config.toml
n_head = 6
qk_norm = false
schedule = "wsd"
Each number is 500 + 50 x the weight over its row's rms, rounded and kept within 0 to 999. Layers, rows and columns count from 0. Numbers have three digits each. The size before them is the row's rms in percent of the matrix's.

# q: layer 2 attention query, 192x192, rms 0.185, rows 0-19, columns 128-191
# k: layer 2 attention key, 192x192, rms 0.165, rows 0-19, columns 128-191
q0 091:445479539416475524497529454519561506464525469446488599493486522471473531478478599443536541518442468488503493526538454465443495521518565426499474547451414490564445512451535502529538556493498505
k0 096:396417521501457452626566539590489494550544596532478517477426457524575514367523482496507446476556468434556543534500463491526500450526458526496622507542556573497520412563480352485488391527438510
q1 093:439546524449518492542537418480449472593446498482554488507534540526607434525514493530561630384522523563540603506515523505479534515518525474599568414556540454461532596483467479518599537547451527
k1 093:479513447487494496464426548335479555543516526475452440551552614504502493528439594478501540553431452518485466548549512423520500437521463515498522490358506473506479423401505492489517518554514435
q2 101:475494530586539392629533567543494477543465515541472418415537415447513552454490385496487456542531438557497488501463542451491501594524536499473480525456461447598455482457489428492475523505571503
k2 087:466441493492484464508453554343542480509429505510554581541481547499469517455569488508463490423450565548475481522515470528429499570537538429440510430508503543430549533580513514523555487588485625
q3 091:511498407502429470426527503452504360465436452539428483510532449498402502482395580487373430478451494537415475462588433486529468431399504406546545498514455552397437498493506465583555517468519507
k3 079:548481475487535511469571477565511516499597470481538437521433540491481535540566502537564511484475510595522463434461510465536490568651614491471442493438472570566435445518505504503503501616437528
q4 095:469520423507444472577449393493573532458507588402515429550523517475576498498372403539521540442498478466498438541407559585517543506382447453486537541464511542471475493514511444470452502561503513
k4 091:447500510379571468547561485424380522469564530548413504567509561586481457519416516441572556391478577470550491482519505535548524459428531487536570422528503489575490492539597538521466532480513606
q5 093:538514530476550479522518479498378663580460532434561512566562503530586462489573473532464504512530475508458601499515420416546534559481475436518486608508480532400493507586486486569469479476424453
k5 094:409477479522493454504457468461540477582462538486556506472512569501532387572532573555511491588483575441531456578606445569494529479515514451476417489478546437473569563448382542460557513516545489
q6 092:519460469413591485481540438507454411492506541415399520496522484586518508461492517441441418469494527522533537427598501483525540484528483438536491529473531515432493552512501539553524496529491478
k6 088:549459446455508522517375527487418402506411538502417534519557552438521424499477562432488455451478509574427496517555503474467525528499509434504426581489488525510479490491492548508552524465403498
q7 093:489516436445509540419429525452564458452527505429413442497530477457554494403455486526434584448557460519454421462567468411498517495477580399490481505546496427542457474490429497561569440457449522
k7 086:542539537598519510534570541514352449467456532495443488504463429412430505535523504515506491611479554496497522429494472443484611422558537501443540435443464626378508534536544522533508447572526469
q8 091:477592465477484511600575515547506474497461456533508451475407465458489533491523529591442498494457465522440403483497578503533553485585507455507423517469552474581498468461560531501415425498446523
k8 087:420527454463522540388437575460566576462450433497465481491498499448480569457535492473453531503506487493515489517482409388459446552505464441486426477512509488464461567527563483499496488555480509
q9 090:424565505497587574401576524507495413427489537526500458475453520452495484539471535557471456552619544503454437483473485556478450509471495485527525538519405525433471472450536601403508481473484563
k9 091:594510492422416443520554483471442506495471531468457428516630449491430531482472529488561531413572570505503544520411528500494612486499506594472502582520537524455496457525493423552465594477505488
q10 104:461561446537504557508531476482473444570453470454478506537516481482611428546470542577499546491348571544461516418497522476492489490480444509490434394450547441617482484478484555550469470522527447
k10 098:472485415466552617533464468449445454522515509470433487552501461424492499452455479415572516432519486486419402544533531459521506449526511393474481473456503492461496537363407511550496494510487500
q11 090:525462432495494496568476485486475531474453461441519494462458477480491594498530486496507510475493493461453566506555546509548373495440419453347618481547431483517539571493451566515520399435446537
k11 094:495537481507391466531554533370417523495463444551502453534535522553541463367532491563476534455495494543471378437527499476521426544482493420500474526474516472405468434495577453513487484475477482
q12 090:469476540449553574538457454495498477619438497410529597487528585518537416538433485517532464538440396502480430557467567580532520526470487478546545576469536450416483616489546491553518551534412497
k12 085:549544442535461548524470530550519446516395492559563537468470510542529515511529481511556523571442422395456521472432378512517462462492423488455376453547552497491522436517474573551460567551519406
q13 104:558483532495516537529489533540399516513427504492554495485522637534552428507509512518468493499568423565444539515555438503511484467349463442529460545558582547516539545566470441568541597496449444
k13 091:514438500514482558554449572590472549546480532499534458454479546479612405412465532509468552496499541494496566538462464498495459523455536575494475523509614489572501482464486499535531506441543478
q14 093:440514472464467396601565510472572477437424455530542537440527458501524473441546489622485443547501480424557548538441478453407393463458342465533492510491485520430544507443518470496426478587515568
k14 092:392542466446495499454528503556567442458562514497475661510522535497535503515508589469577559505528548522604410483499526503580575473478447472453532385550519543505542513467610561505538520497487500
q15 095:536498472567497519368578500490500493489472557593558458512544511397516434578526549484458456456414521513486529431420496486449516538463560599534489446495494484458561509540474465540621562434533490
k15 090:557444422465479385502512466588546532426515436475469486490512441466427574531488464448534445521527474475530429572456469496507550409514509523596482489395469535513526479568510503565500475513543584
q16 090:521551519494521450515440536448538489557569545639406499526533492418445508548490499515444490528482532505456570459430436427451585409550517500487421427480421489438473558511576483459509512403475551
k16 082:645430425426461492450553473565462462497487503481452584456497426500559521481425451562576489474445465425559484454509543534463498515676502491417538526512488507443527532556473534581479418565446465
q17 090:604465449555499582501494497557408543527425618480561504460530497559585419584489623412525496505468557505444425475519442435528429488504610503474518496520479488475408464502444466467579513437437397
k17 092:507455547541491546517523415557506540535463427561461455547465516528483521553405522464427450497445461513472484512547491639425424521465464548528451486540636495669470523525500488531540566517505433
q18 086:339511490453505511535461526536537490546498596556510533496458430436513472495505514509570447486424465534422520486489567486511466537480514478497536467474534470478616551563461556592530496461571543
k18 081:581485479574490471475523446506554510393530514467467503492475419552537660514517463456474424469563513431529520508458614527525400544497538482559490530482451497411468496493554500444525509434464510
q19 096:502618481554525488485577473419563571428476454572541493541496465525462543459549428498522439560532529511535474434463484495449534504442577612482494485519444472379535454498458493518526612491476563
k19 090:423522493439470463439524528476533493474503470528486422567437499492569450588525454542489460474496575495499444564550473516564512480561423477473502513450480581492555449484553534519538436427555453